{"hidden_size": 512, "num_key_value_heads": 16, "norm": "layernorm", "norm_place": "pre", "init_std_qkv": 0.0233, "optimizer": "soap_variant", "doc_mask": true, "max_steps": 6013}
Each number is 50 + 12 x the weight over its row's rms, rounded and kept within 0 to 99. Layers, rows and columns count from 0. The size before them is the row's rms in percent of the matrix's.

# up: layer 4 MLP up, 2048x512, rms 0.0333, rows 762-814, columns 256-319
# down: layer 4 MLP down (transposed), 2048x512, rms 0.0333, rows 762-813, columns 256-319
up762 083:61 39 53 57 44 66 55 46 50 30 40 62 37 80 43 60 55 45 46 39 45 50 51 54 79 52 41 52 29 35 51 58 33 44 41 55 48 71 48 65 57 54 58 46 47 70 52 64 55 73 41 56 38 36 52 43 57 61 55 47 56 57 55 67
down762 082:58 56 34 45 48 44 52 51 52 55 47 55 44 47 59 51 42 52 48 39 52 37 58 63 31 30 66 64 60 56 64 53 80 54 58 57 66 46 46 47 47 35 44 41 36 32 61 67 50 51 70 56 65 55 36 51 41 44 44 70 19 56 41 34
up763 103:68 44 41 52 65 73 49 54 37 36 54 61 54 54 41 51 60 63 47 29 76 69 44 39 56 51 57 57 63 57 50 54 38 56 17 44 56 54 36 31 67 51 40 60 53 51 59 43 39 68 45 56 71 51 52 48 52 51 63 31 42 39 65 33
down763 096:38 59 41 39 40 49 66 44 39 35 59 38 44 40 76 55 46 60 48 62 46 45 57 45 38 75 33 66 24 44 58 45 52 52 67 55 41 43 35 44 59 54 56 44 34 50 53 64 56 33 60 71 49 53 43 62 50 70 46 55 65 68 46 47
up764 099:40 56 66 56 57 56 67 51 74 50 49 58 45 41 34 52 67 13 53 51 50 46 49 36 63 50 49 59 52 40 90 61 62 65 43 61 51 42 63 30 34 32 53 57 44 42 59 65 37 47 50 36 67 57 37 56 51 56 44 64 20 53 27 42
down764 100:58 48 50 39 57 35 54 39 49 30 54 47 55 30 47 42 58 51 59 35 33 50 49 54 39 47 61 40 49 56 63 62 54 42 29 52 58 48 49 51 60 56 45 55 68 32 28 60 47 45 49 55 49 32 41 40 47 49 41 69 27 53 57 49
up765 104:46 33 52 64 35 45 54 50 28 47 31 52 51 59 43 45 36 64 54 69 53 43 68 67 37 56 61 66 37 57 41 58 53 44 36 54 45 48 52 37 53 72 60 60 32 83 50 62 36 51 32 63 66 35 51 34 57 55 49 67 57 26 34 40
down765 110:63 53 55 56 52 45 54 39 49 50 58 33 52 32 29 62 29 62 68 31 62 51 52 47 49 37 74 65 43 66 46 52 40 63 52 67 41 40 47 49 50 52 41 46 41 56 35 46 76 48 73 64 53 34 60 53 48 59 52 43 62 35 53 35
up766 090:40 56 35 64 42 55 43 58 51 55 66 22 54 58 45 52 39 31 49 35 40 75 49 66 47 46 56 43 64 47 71 75 47 46 60 56 56 44 58 66 59 49 58 62 59 53 39 47 41 53 53 62 48 78 58 36 31 58 55 55 58 57 59 61
down766 091:50 59 55 72 50 52 56 43 43 57 48 67 50 67 27 64 41 27 62 45 34 28 50 47 39 59 52 47 41 52 25 61 40 49 42 54 64 42 34 57 60 53 57 46 41 56 55 30 44 60 54 42 31 52 64 27 39 65 56 62 64 44 24 45
up767 092:30 65 66 56 53 43 66 48 42 60 69 45 12 59 41 56 41 64 42 51 35 47 44 51 47 53 30 53 28 75 62 62 65 37 49 47 58 44 64 36 59 40 47 61 58 45 41 78 44 38 42 42 46 69 47 72 39 52 60 34 44 28 46 38
down767 096:64 57 51 56 49 67 57 51 59 40 62 54 39 63 56 54 44 51 38 41 31 41 39 47 45 41 47 51 46 21 59 43 59 34 42 53 37 48 59 70 31 37 55 36 36 63 57 56 59 43 78 46 57 53 32 23 57 46 30 57 49 58 49 54
up768 087:52 46 47 31 59 56 17 42 54 50 40 50 56 71 56 56 70 43 41 54 34 50 42 41 64 46 80 48 45 34 46 58 59 44 33 56 61 26 27 44 54 52 23 80 58 68 51 55 65 77 59 72 76 60 64 69 43 65 36 52 38 39 34 59
down768 086:56 56 37 47 39 55 50 32 50 36 39 53 55 12 73 48 46 66 41 70 40 21 49 62 21 50 53 33 49 58 38 54 53 57 64 47 36 45 49 32 39 59 58 44 62 36 40 42 44 35 35 32 52 63 66 47 63 46 46 66 72 58 49 48
up769 100:46 44 53 50 47 69 55 41 70 50 59 55 38 72 41 36 54 27 39 87 40 40 46 36 43 44 50 47 53 62 38 45 49 42 48 62 67 58 56 37 44 42 39 69 59 39 50 62 35 71 47 48 47 44 42 55 45 37 57 52 37 34 49 67
down769 092:48 65 66 63 50 32 56 52 36 65 59 29 29 45 61 44 65 40 31 55 49 24 48 37 54 60 50 71 35 52 49 47 53 58 41 40 34 57 53 35 35 51 68 41 39 56 65 58 44 54 43 32 38 57 50 39 51 57 50 53 36 79 64 41
up770 102:42 72 63 42 56 66 40 62 69 53 80 35 68 40 56 51 54 44 69 56 77 62 28 47 54 47 37 54 40 49 56 50 44 44 50 31 35 56 42 51 41 07 45 21 37 45 55 43 25 44 54 44 54 43 53 43 65 50 19 52 59 54 28 45
down770 107:57 38 56 39 26 53 57 41 60 51 54 68 51 46 48 49 48 47 53 43 34 43 53 29 50 41 47 39 59 64 49 56 37 60 45 71 53 32 54 70 57 64 60 54 73 52 38 31 36 33 63 46 73 58 58 59 40 32 55 61 53 52 50 59
up771 115:46 46 50 61 54 71 43 51 58 45 35 67 41 54 63 53 43 47 39 44 35 64 50 49 52 32 64 44 49 67 56 29 47 47 32 63 27 45 63 46 45 44 78 48 42 39 56 70 37 61 38 53 46 53 56 39 38 42 31 61 52 57 35 55
down771 114:27 41 53 59 48 61 49 43 36 57 50 36 64 52 40 49 38 47 66 35 65 36 50 39 50 48 73 53 54 25 42 48 58 48 68 42 64 58 55 46 35 67 55 53 53 74 61 65 52 64 53 41 63 52 36 61 64 46 49 43 30 39 52 46
up772 081:51 57 52 60 33 58 41 58 61 25 47 52 38 30 49 56 44 59 62 46 34 47 60 52 45 59 33 70 86 47 25 39 51 20 71 37 55 50 37 49 38 36 43 69 34 51 57 69 57 45 61 60 44 47 69 67 41 24 60 28 61 42 36 52
down772 069:55 56 59 40 29 33 66 52 22 61 74 49 74 44 38 73 63 48 31 41 48 46 56 39 49 48 60 59 40 47 47 94 76 66 51 53 54 40 61 57 68 58 71 58 48 35 53 54 58 49 50 48 63 58 64 67 45 62 49 57 50 55 60 45
up773 105:47 36 58 54 36 51 55 51 51 37 41 53 63 58 67 34 63 23 45 41 58 47 68 74 49 43 50 46 62 36 60 62 55 53 51 44 35 53 52 42 55 34 42 46 58 55 48 44 45 50 49 64 50 38 47 46 46 30 42 47 61 44 52 51
down773 096:47 42 67 50 59 46 62 43 60 62 42 72 53 53 59 72 50 49 51 46 15 53 50 37 56 58 74 27 50 68 21 32 48 58 64 57 37 53 63 53 53 52 25 29 36 59 35 46 43 41 23 50 47 68 32 76 57 23 40 43 57 45 35 36
up774 096:51 74 40 55 41 38 22 56 43 31 55 33 55 76 60 52 67 65 51 46 51 22 60 41 32 48 41 47 34 76 69 64 50 55 65 71 42 52 44 47 48 44 44 27 55 76 33 64 44 71 48 71 53 60 44 40 33 58 42 40 53 46 55 49
down774 097:58 29 19 27 48 59 74 49 75 51 37 61 45 30 36 68 52 55 49 51 59 68 59 53 72 46 67 55 45 26 48 49 30 48 62 45 46 21 44 60 52 59 41 59 34 50 46 45 44 51 57 60 41 48 35 20 61 25 56 72 51 42 51 47
up775 110:48 38 42 47 48 68 48 34 60 56 63 57 63 48 42 60 63 32 46 27 35 78 52 34 42 59 56 61 42 64 41 64 45 36 59 85 62 57 54 55 69 54 65 44 63 54 53 47 57 66 37 52 26 58 25 63 63 57 60 42 47 20 55 54
down775 098:74 57 33 54 36 30 49 51 65 35 42 55 67 83 63 55 53 47 21 46 41 51 49 43 72 65 62 59 49 75 54 29 53 22 46 42 30 52 42 52 48 29 56 38 54 41 56 60 39 63 57 49 42 41 32 26 55 54 69 58 71 40 43 61
up776 103:45 50 66 46 44 57 66 49 47 31 35 46 68 56 54 45 44 52 28 47 65 53 49 58 56 42 35 48 49 37 49 46 47 48 64 51 41 35 58 41 31 43 32 62 41 59 69 50 54 62 57 30 43 39 64 38 57 51 25 39 31 69 62 41
down776 103:44 19 52 62 67 38 46 58 57 63 51 41 39 73 52 49 35 62 56 40 60 38 53 78 66 71 49 59 42 33 43 60 50 56 57 43 61 62 57 61 59 19 30 58 33 45 52 61 60 63 34 44 59 44 61 60 70 47 66 55 67 52 36 54
up777 093:29 48 58 52 34 51 49 47 79 37 55 51 59 53 39 68 59 36 66 26 53 57 51 39 56 34 51 72 44 70 66 43 52 57 46 36 42 58 44 63 41 44 58 68 57 38 14 43 67 57 50 47 57 57 46 23 34 26 61 56 40 57 66 51
down777 101:49 53 46 42 49 41 56 43 11 36 62 53 43 53 46 30 56 56 56 53 32 42 61 45 56 47 42 43 52 59 51 56 54 46 39 63 56 39 55 44 46 63 81 51 49 53 24 33 52 43 57 47 15 50 42 54 57 36 44 51 39 38 54 44
up778 095:25 50 49 63 36 53 33 67 66 45 60 44 59 56 48 46 53 43 46 33 50 39 62 51 64 57 34 59 50 60 67 54 53 47 21 39 55 62 43 42 44 71 37 59 60 68 37 54 47 38 30 66 53 61 33 45 42 42 65 58 50 44 60 51
down778 104:40 57 59 42 66 57 60 55 51 49 27 55 51 43 56 60 38 53 46 34 57 53 42 52 41 45 38 55 59 61 28 53 37 38 48 60 67 66 37 67 74 51 43 49 65 43 52 48 37 50 65 40 32 46 62 29 70 65 43 41 31 41 56 59
up779 097:62 56 26 65 41 27 35 61 54 70 45 37 52 39 52 57 70 44 50 56 52 43 42 48 36 60 45 55 44 51 40 57 33 49 60 38 24 49 54 51 48 53 40 62 47 58 48 44 40 45 48 50 50 42 61 71 46 57 49 61 60 50 67 70
down779 099:67 24 63 49 59 43 57 62 47 52 58 56 58 33 37 33 53 50 50 48 53 55 48 50 57 48 79 34 55 17 64 39 75 65 42 62 66 37 53 46 63 68 53 59 58 49 47 54 50 55 45 51 51 65 39 45 57 53 38 53 41 44 21 48
up780 105:59 55 56 71 54 54 67 42 59 51 55 62 56 30 48 53 34 60 26 51 55 58 60 63 47 65 72 48 77 31 42 55 49 32 30 45 61 42 46 34 46 41 40 59 47 51 52 68 68 55 35 65 62 44 60 29 61 49 49 28 50 66 50 46
down780 109:47 59 48 34 59 37 62 65 50 46 49 63 50 38 60 37 64 54 34 45 43 34 51 43 64 43 34 56 39 58 43 75 39 15 34 75 62 56 86 50 54 73 31 60 64 39 49 45 58 34 39 38 64 43 35 52 32 35 51 49 52 53 50 47
up781 106:81 58 60 51 46 51 72 44 39 41 42 41 60 37 45 55 48 63 53 59 57 67 63 52 66 55 45 45 60 32 30 34 42 74 40 76 36 37 65 38 43 41 32 49 70 53 31 55 57 60 42 52 56 47 25 68 49 54 71 41 54 60 66 52
down781 103:55 38 46 57 55 57 21 52 53 56 40 45 52 44 40 46 32 46 61 61 60 36 54 79 39 39 37 60 45 50 67 51 49 44 58 74 57 64 55 66 46 59 64 52 47 50 49 51 46 42 53 53 47 55 55 48 62 57 24 55 51 43 46 59
up782 108:54 52 45 60 34 35 58 46 64 29 25 66 62 34 57 44 55 54 34 38 47 34 62 66 53 44 44 77 58 29 42 45 40 54 76 72 38 41 40 32 60 53 52 64 48 47 51 45 42 69 41 34 46 58 30 50 58 42 43 36 54 58 47 46
down782 111:42 41 56 31 44 63 43 48 21 52 52 56 38 43 56 61 59 44 50 60 51 42 52 51 62 60 59 31 44 63 50 50 71 50 39 34 59 38 58 37 52 60 56 55 45 46 50 60 62 50 62 30 55 65 33 62 48 50 37 67 69 64 50 65
up783 102:54 53 62 45 49 41 43 72 34 38 47 68 57 71 58 58 27 62 53 44 53 50 45 60 33 41 48 60 49 46 46 42 44 32 65 65 36 43 57 39 69 76 60 48 37 61 48 50 53 40 56 39 42 29 56 52 45 44 51 61 51 53 45 29
down783 092:65 56 60 60 50 44 49 33 43 69 48 38 37 35 54 47 65 39 37 49 62 35 42 38 52 30 45 41 38 82 34 56 58 58 51 50 52 44 37 47 56 57 60 48 40 38 66 47 52 43 43 51 66 41 45 47 51 52 59 42 51 35 71 50
up784 103:58 63 41 33 31 37 55 43 51 61 42 43 64 40 31 07 62 56 46 33 63 40 50 30 67 66 44 33 45 49 50 48 73 69 25 50 56 47 72 53 40 60 53 62 61 33 67 49 39 61 55 55 47 52 41 50 45 65 34 45 40 62 63 44
down784 113:50 41 66 70 42 45 56 42 54 42 60 49 47 36 50 64 44 57 57 65 32 54 47 66 61 77 52 56 43 74 35 24 37 31 57 57 67 64 45 24 58 39 37 44 56 67 38 31 43 45 50 47 46 52 55 48 60 51 37 67 50 53 48 61
up785 109:48 64 50 52 45 57 58 43 59 61 52 49 41 33 39 63 58 34 62 39 59 50 52 60 66 49 48 51 27 43 45 38 43 51 59 47 55 42 61 60 46 56 32 51 58 49 55 37 49 57 44 51 43 30 38 47 56 62 46 47 73 60 33 51
down785 108:46 39 59 70 54 48 47 42 46 48 41 51 30 51 62 62 53 50 62 51 54 42 19 40 31 51 64 65 47 63 51 40 50 25 50 41 55 57 56 46 58 49 43 35 39 38 37 45 49 35 75 81 75 62 48 53 54 46 45 54 15 67 44 57
up786 097:44 44 46 23 60 58 30 45 60 66 38 44 72 58 35 50 63 77 42 69 42 67 30 57 37 32 39 61 67 40 63 58 62 50 62 53 39 45 47 63 49 39 62 55 53 53 46 46 77 64 61 34 50 23 30 49 71 69 32 62 24 56 32 49
down786 091:49 60 63 66 57 29 56 42 49 54 33 49 53 51 51 54 55 40 56 59 30 51 59 38 60 51 60 39 53 40 41 38 27 50 44 50 33 54 65 61 48 66 37 52 53 60 30 44 61 35 54 63 43 39 68 35 63 39 58 50 73 50 34 50
up787 092:38 44 41 47 30 25 54 17 52 50 46 61 62 34 44 40 42 43 45 53 39 38 43 47 35 52 46 57 62 58 50 42 60 39 65 46 48 68 53 49 70 47 59 43 55 38 56 44 32 37 47 72 47 57 58 50 38 59 35 34 36 47 52 57
down787 097:58 51 38 32 53 61 61 63 78 33 61 42 78 13 64 37 41 67 63 33 71 66 83 40 59 56 71 61 61 60 47 40 51 51 82 33 57 68 60 79 38 34 42 47 36 60 39 56 34 32 36 33 61 57 52 34 53 47 67 54 55 68 53 47
up788 081:59 48 48 54 65 56 62 61 44 49 43 48 34 45 56 51 57 70 50 49 61 62 48 58 54 73 26 45 50 45 55 50 39 26 69 46 66 39 58 44 37 39 57 48 52 63 42 30 52 39 71 50 51 48 30 47 51 51 53 58 41 64 47 71
down788 066:63 72 46 48 22 61 52 46 41 58 54 42 73 50 17 49 37 50 48 67 59 37 35 38 66 38 64 53 34 54 41 48 76 43 44 44 35 72 53 36 42 54 48 44 43 25 52 51 51 55 32 46 47 52 72 59 56 65 41 66 60 58 57 13
up789 089:41 59 67 56 59 57 07 57 31 48 50 61 36 46 68 61 52 55 57 61 32 51 52 67 54 50 44 62 68 18 47 46 63 49 39 52 42 30 67 79 30 47 60 65 34 59 44 40 39 69 47 79 54 60 56 46 53 57 43 54 74 41 39 40
down789 089:55 53 63 51 51 71 61 47 67 52 58 38 51 52 53 34 61 52 54 34 49 53 61 50 72 45 69 60 51 41 56 29 68 42 47 47 65 57 33 32 49 24 44 70 37 49 60 45 59 42 56 40 54 49 47 61 62 56 51 35 05 49 30 55
up790 077:47 48 47 53 49 50 34 69 50 33 51 28 53 23 59 48 55 63 34 50 59 53 44 33 60 34 45 47 68 68 32 65 52 58 49 46 61 43 74 50 56 41 48 63 54 37 51 48 59 73 80 54 39 40 55 72 31 36 46 29 67 67 56 53
down790 070:39 59 53 59 28 35 33 50 52 55 58 60 55 49 46 53 55 53 48 33 47 42 53 64 57 51 45 53 39 31 60 51 62 61 49 58 36 37 50 56 27 55 52 66 44 33 62 46 38 51 44 41 47 39 36 67 49 39 28 54 42 73 63 28
up791 106:46 62 48 77 45 55 45 50 37 49 57 51 57 47 38 60 54 44 55 50 57 35 40 28 39 44 50 00 39 32 32 52 52 41 49 59 57 45 51 39 69 44 30 50 61 58 34 39 44 49 53 42 47 59 46 71 57 49 53 54 66 57 59 48
down791 099:43 50 46 64 59 27 60 57 59 60 48 21 26 60 63 69 46 51 55 50 46 48 50 56 59 55 62 63 37 62 57 09 63 51 40 51 60 72 64 40 32 60 55 41 63 44 65 31 44 28 37 24 54 52 55 47 62 49 51 27 54 63 41 52
up792 101:51 76 53 55 65 34 50 48 45 70 63 59 47 68 43 45 45 79 35 54 53 48 57 41 39 41 79 46 45 29 36 48 58 51 54 57 26 45 43 54 49 52 55 51 58 62 55 49 63 48 45 51 62 46 58 52 41 54 64 41 60 47 50 46
down792 097:47 44 47 44 46 54 46 51 13 54 42 57 47 49 40 32 69 46 35 38 44 63 48 39 46 57 39 57 46 68 45 55 54 53 35 49 55 56 34 53 52 49 43 47 51 45 50 52 55 79 44 38 54 36 48 71 49 45 21 47 34 29 67 82
up793 092:45 46 64 62 56 77 71 48 32 38 57 58 58 28 67 29 72 34 45 20 35 44 48 47 58 37 32 46 60 54 56 31 28 63 31 47 43 40 28 57 41 03 56 51 44 61 59 42 56 40 42 65 46 49 72 55 75 53 56 34 58 31 59 58
down793 092:54 43 65 44 52 59 35 54 46 61 35 60 65 65 34 63 61 63 53 65 58 47 37 59 57 56 57 48 51 53 47 51 43 56 46 69 46 60 60 46 52 62 55 65 37 50 60 50 40 60 63 64 40 75 58 50 47 27 44 41 21 34 62 73
up794 094:51 50 52 72 51 38 30 58 22 39 46 58 64 52 46 39 56 67 55 42 41 54 54 49 41 40 53 60 47 63 46 73 22 37 47 70 61 81 54 54 49 21 33 69 42 35 32 50 42 39 56 44 36 58 43 46 76 36 59 46 60 46 63 50
down794 093:36 55 40 61 51 59 40 39 45 39 60 55 28 47 48 70 59 53 32 43 70 30 53 57 40 59 38 37 44 40 58 41 38 58 69 55 46 51 59 49 58 41 55 44 64 56 62 46 62 48 50 50 55 41 44 74 51 64 46 40 71 67 54 41
up795 086:43 62 59 63 38 53 35 39 43 68 46 51 51 57 46 70 56 49 69 42 26 65 51 59 60 61 45 44 59 58 59 65 39 37 36 73 61 35 50 55 47 59 56 32 42 64 56 33 43 61 50 40 50 73 58 54 46 22 50 44 38 55 64 66
down795 080:58 59 61 46 77 44 31 57 60 56 56 64 61 47 49 52 55 51 39 66 77 60 55 48 46 36 53 46 39 31 64 40 61 64 59 20 55 62 48 41 50 33 57 55 76 30 37 69 43 40 33 47 73 26 42 45 59 76 38 49 53 60 51 49
up796 097:48 62 17 45 47 62 38 41 54 27 38 35 71 72 53 38 45 40 47 41 56 65 53 50 73 43 27 42 34 58 41 54 39 58 53 50 54 68 41 40 44 57 60 64 27 46 44 74 53 44 38 49 52 58 37 42 33 57 58 66 51 54 49 22
down796 090:46 37 58 77 75 44 52 54 44 52 48 50 30 45 50 13 39 56 34 52 50 53 57 43 47 49 51 43 46 47 47 49 39 49 60 39 25 55 67 50 45 49 59 47 44 49 42 52 59 20 35 43 48 44 58 53 41 62 26 55 46 41 47 61
up797 113:43 48 38 48 43 47 38 48 44 33 59 41 42 67 61 39 68 64 60 47 43 49 53 59 63 66 51 46 50 45 45 42 46 51 58 32 48 57 68 72 58 53 66 56 50 52 67 35 56 70 47 46 62 39 40 57 47 62 64 65 65 71 52 71
down797 117:60 59 53 37 50 43 62 61 56 36 36 53 42 34 57 40 36 71 41 39 55 30 42 59 70 59 46 60 64 27 65 21 54 60 47 42 72 38 61 53 61 69 46 57 53 56 50 45 63 71 39 65 60 55 60 43 55 42 45 48 61 38 36 41
up798 111:30 52 33 57 56 52 63 40 43 35 53 26 57 49 51 51 42 50 69 44 34 42 43 39 55 58 24 53 33 60 67 48 66 61 36 75 44 35 65 49 51 53 56 56 31 62 49 67 39 61 46 52 36 69 60 51 71 35 37 72 29 46 51 36
down798 112:56 47 37 62 65 32 61 49 47 23 34 43 62 47 35 30 47 53 64 29 63 58 42 51 58 50 68 36 35 44 68 29 42 56 62 74 58 31 51 68 39 38 62 59 80 42 59 51 49 51 76 45 43 27 40 61 15 41 71 52 53 46 79 65
up799 106:56 45 48 45 51 55 46 35 40 45 51 59 59 48 53 51 67 67 57 60 41 63 59 59 45 47 57 40 60 60 42 46 47 59 66 69 71 52 40 42 62 60 52 32 64 42 32 47 60 49 55 40 46 46 35 61 54 35 38 38 58 48 39 21
down799 113:41 64 24 38 66 71 64 45 53 75 55 56 47 50 21 72 47 59 54 32 59 69 35 37 43 42 35 21 72 34 39 49 62 52 47 45 40 52 43 42 77 31 41 47 78 38 59 35 50 74 51 37 70 65 37 53 33 56 64 38 35 33 43 05
up800 102:37 47 62 77 45 48 44 54 46 35 58 41 39 53 63 51 43 51 51 46 65 47 50 49 66 57 48 46 40 70 52 19 48 40 64 39 44 51 34 60 48 29 52 57 34 65 58 60 51 39 45 52 28 80 38 30 59 90 63 47 65 54 50 66
down800 106:66 58 59 26 43 46 47 59 41 65 37 47 52 59 52 50 50 56 28 74 43 41 50 42 53 43 58 38 51 69 44 35 47 47 62 70 47 34 62 53 48 72 84 47 42 49 29 61 44 59 53 50 50 49 39 55 45 54 65 22 42 54 56 65
up801 082:41 69 46 39 51 52 60 57 17 62 42 33 69 57 52 74 43 34 51 72 82 54 47 75 42 62 42 69 47 35 55 71 48 66 47 55 49 35 62 64 54 55 40 37 63 52 37 48 59 67 57 42 55 32 62 75 30 58 59 45 52 54 53 75
down801 079:60 50 33 57 61 65 25 33 73 52 32 49 32 39 54 35 30 63 55 41 73 40 40 23 54 52 59 59 53 43 46 42 67 52 45 69 54 27 56 25 48 66 52 36 42 63 45 49 44 55 35 60 46 54 52 37 57 42 59 50 59 62 49 40
up802 101:33 46 46 36 50 41 66 55 32 59 45 52 41 48 41 38 54 44 40 46 43 44 65 57 60 43 37 51 38 36 58 32 74 43 78 56 48 35 57 88 40 52 39 60 40 62 43 70 53 67 34 34 39 47 67 48 42 54 38 63 37 57 52 58
down802 111:48 62 56 56 46 37 71 38 78 38 67 59 81 71 69 62 27 36 60 59 62 51 43 60 66 27 62 52 64 42 61 32 46 50 29 64 51 44 56 35 69 71 36 52 53 40 64 63 59 80 35 39 35 41 59 53 55 49 21 63 49 46 46 42
up803 109:36 62 45 45 51 59 45 52 47 50 23 34 42 38 48 51 58 69 49 54 40 52 47 52 49 50 45 42 20 47 68 55 43 65 56 40 52 40 30 65 48 47 40 38 53 66 22 51 37 41 52 52 71 42 72 54 36 62 71 46 73 40 37 41
down803 099:70 32 67 67 40 57 37 54 52 26 30 50 31 59 60 35 29 56 46 45 54 68 41 44 44 47 44 37 68 57 29 46 46 55 51 78 44 39 49 41 51 46 42 53 58 59 63 19 68 51 56 50 54 40 35 49 48 58 58 26 51 64 58 52
up804 112:67 52 55 79 53 57 45 48 62 56 60 51 65 19 35 47 49 69 62 42 50 47 54 61 68 46 28 20 90 65 44 57 64 44 47 57 49 45 35 47 44 39 83 31 66 50 53 19 41 37 42 66 42 48 56 62 54 41 43 58 57 58 43 73
down804 093:62 36 69 45 42 46 55 59 64 49 51 70 60 51 62 50 63 39 47 61 39 32 57 51 52 46 54 44 47 51 47 62 53 51 46 39 30 36 59 62 59 63 50 60 57 76 44 38 48 39 59 70 35 57 47 46 58 39 39 49 36 43 68 53
up805 107:61 54 54 37 43 58 65 57 44 24 41 37 41 30 49 57 67 55 49 53 28 53 48 28 47 33 32 54 55 57 57 64 70 55 42 56 45 62 61 50 55 46 34 53 58 43 51 60 46 43 68 40 47 61 54 54 31 61 31 36 47 36 55 63
down805 113:61 54 51 53 45 65 37 50 38 62 56 50 49 61 50 55 49 42 34 52 53 32 42 51 42 53 47 50 35 45 26 29 36 48 73 20 44 49 42 48 48 58 72 62 53 41 55 60 41 45 48 35 46 61 31 51 48 49 54 38 40 57 42 59
up806 105:49 61 56 67 66 28 36 45 39 54 55 56 46 37 42 72 30 25 42 29 43 56 29 74 54 57 55 61 50 49 55 35 59 36 64 55 52 62 53 45 32 37 55 54 46 56 59 56 44 49 54 31 60 31 56 65 46 49 32 25 39 55 40 53
down806 099:47 69 41 44 60 73 40 58 35 45 46 40 40 65 71 44 63 69 26 53 64 47 62 61 34 46 74 65 55 67 34 33 69 57 52 33 53 44 34 45 39 58 58 21 41 53 78 47 54 44 53 59 68 61 43 45 49 76 52 47 51 60 63 43
up807 123:49 37 54 37 46 64 31 38 63 41 63 47 53 36 63 32 54 52 40 61 52 58 45 64 46 63 58 44 54 59 40 58 54 51 45 55 46 49 32 57 52 52 32 35 28 28 55 51 31 29 41 49 38 59 35 53 52 38 62 56 38 22 43 50
down807 131:75 58 51 34 42 44 41 48 53 38 60 58 46 46 47 63 55 54 37 57 52 63 48 71 45 76 44 43 44 57 36 55 26 52 36 49 41 68 28 16 53 56 39 43 23 48 52 56 33 52 61 54 38 52 65 43 39 47 30 37 22 35 53 52
up808 114:60 62 56 70 15 52 43 53 44 68 44 55 42 64 58 41 27 31 43 42 41 68 37 43 51 19 46 64 63 47 46 42 56 45 59 51 52 51 27 43 51 72 43 52 46 38 47 52 65 33 32 69 45 68 60 58 42 31 49 46 30 54 33 60
down808 113:61 65 41 48 34 64 51 33 41 72 64 52 35 47 56 39 46 71 46 32 43 58 47 34 66 34 51 80 53 54 44 54 50 53 53 36 57 64 47 34 45 61 33 47 52 40 57 58 63 53 63 56 57 38 45 46 48 53 68 32 40 57 66 45
up809 100:27 48 42 65 36 33 61 44 65 50 48 54 60 72 59 47 53 65 46 44 65 47 43 61 45 82 47 58 23 75 67 45 54 57 53 40 50 48 48 61 45 48 63 53 57 41 54 44 40 60 55 47 48 54 49 64 35 35 47 57 58 52 56 51
down809 110:48 31 53 34 49 46 32 62 72 58 53 63 48 52 57 35 61 32 44 70 26 61 53 51 54 65 56 62 52 63 50 47 73 53 45 58 37 38 58 32 74 33 48 56 48 40 57 44 39 57 31 39 56 51 47 45 45 56 36 62 51 59 44 35
up810 111:44 29 47 63 55 58 69 53 73 64 62 51 57 42 27 57 50 27 42 59 54 57 38 51 56 43 50 40 53 38 54 44 47 53 63 36 57 58 65 42 44 45 26 55 60 69 41 52 46 60 50 34 55 68 39 41 52 74 46 68 59 56 59 35
down810 109:67 46 62 47 42 38 44 26 29 44 34 47 52 48 57 45 69 51 50 40 49 51 59 51 43 67 51 37 45 49 46 39 66 41 36 38 79 31 42 37 33 51 54 59 44 40 64 60 39 42 58 53 75 53 76 65 48 52 48 39 42 30 51 62
up811 132:69 44 50 37 64 47 48 63 15 66 68 56 30 34 39 36 47 47 45 19 37 39 57 61 37 57 53 60 37 49 45 33 50 41 55 60 62 65 64 36 49 53 69 67 70 50 55 47 54 30 67 34 80 59 43 37 44 55 57 47 56 53 52 68
down811 132:39 53 39 45 54 62 65 58 67 67 62 43 54 54 54 39 52 43 75 54 64 56 41 46 60 44 54 36 41 64 56 47 38 48 43 30 62 57 59 54 45 41 58 45 67 42 59 67 47 45 52 51 45 44 39 60 45 58 40 54 65 59 57 48
up812 079:51 50 36 49 51 64 51 39 49 57 45 44 45 40 54 58 41 43 71 46 38 42 66 59 50 36 49 44 47 57 62 48 44 66 35 37 52 58 31 41 53 54 66 49 33 20 41 49 56 30 62 30 52 60 79 35 70 32 64 27 48 80 54 51
down812 084:39 51 46 49 61 42 47 53 56 59 62 28 53 52 43 64 44 48 49 60 35 31 59 67 42 55 35 39 35 58 31 17 46 46 60 60 55 62 67 61 63 41 64 43 52 47 56 36 48 51 63 78 58 66 62 47 26 54 60 48 53 48 53 68
up813 096:72 69 45 57 45 47 52 66 67 48 46 68 37 56 51 34 47 62 51 21 42 50 60 50 59 55 54 49 50 42 46 57 57 49 43 38 60 36 54 52 36 45 78 33 30 29 52 73 69 38 56 74 59 61 49 54 71 39 58 50 56 55 50 64
down813 101:44 73 65 51 54 69 57 37 45 51 47 48 67 57 56 58 37 61 45 57 51 49 27 49 35 37 24 34 41 62 81 33 53 45 72 52 42 50 78 50 69 57 38 66 52 50 40 71 26 66 48 58 40 55 41 48 34 54 48 25 43 55 36 18
up814 104:36 59 56 57 58 67 29 52 62 79 61 70 35 39 47 49 56 39 54 63 54 51 46 41 43 40 47 67 55 57 54 70 40 25 72 55 57 60 51 51 19 59 44 61 55 54 59 70 46 76 56 35 59 52 77 14 38 48 39 57 59 75 61 55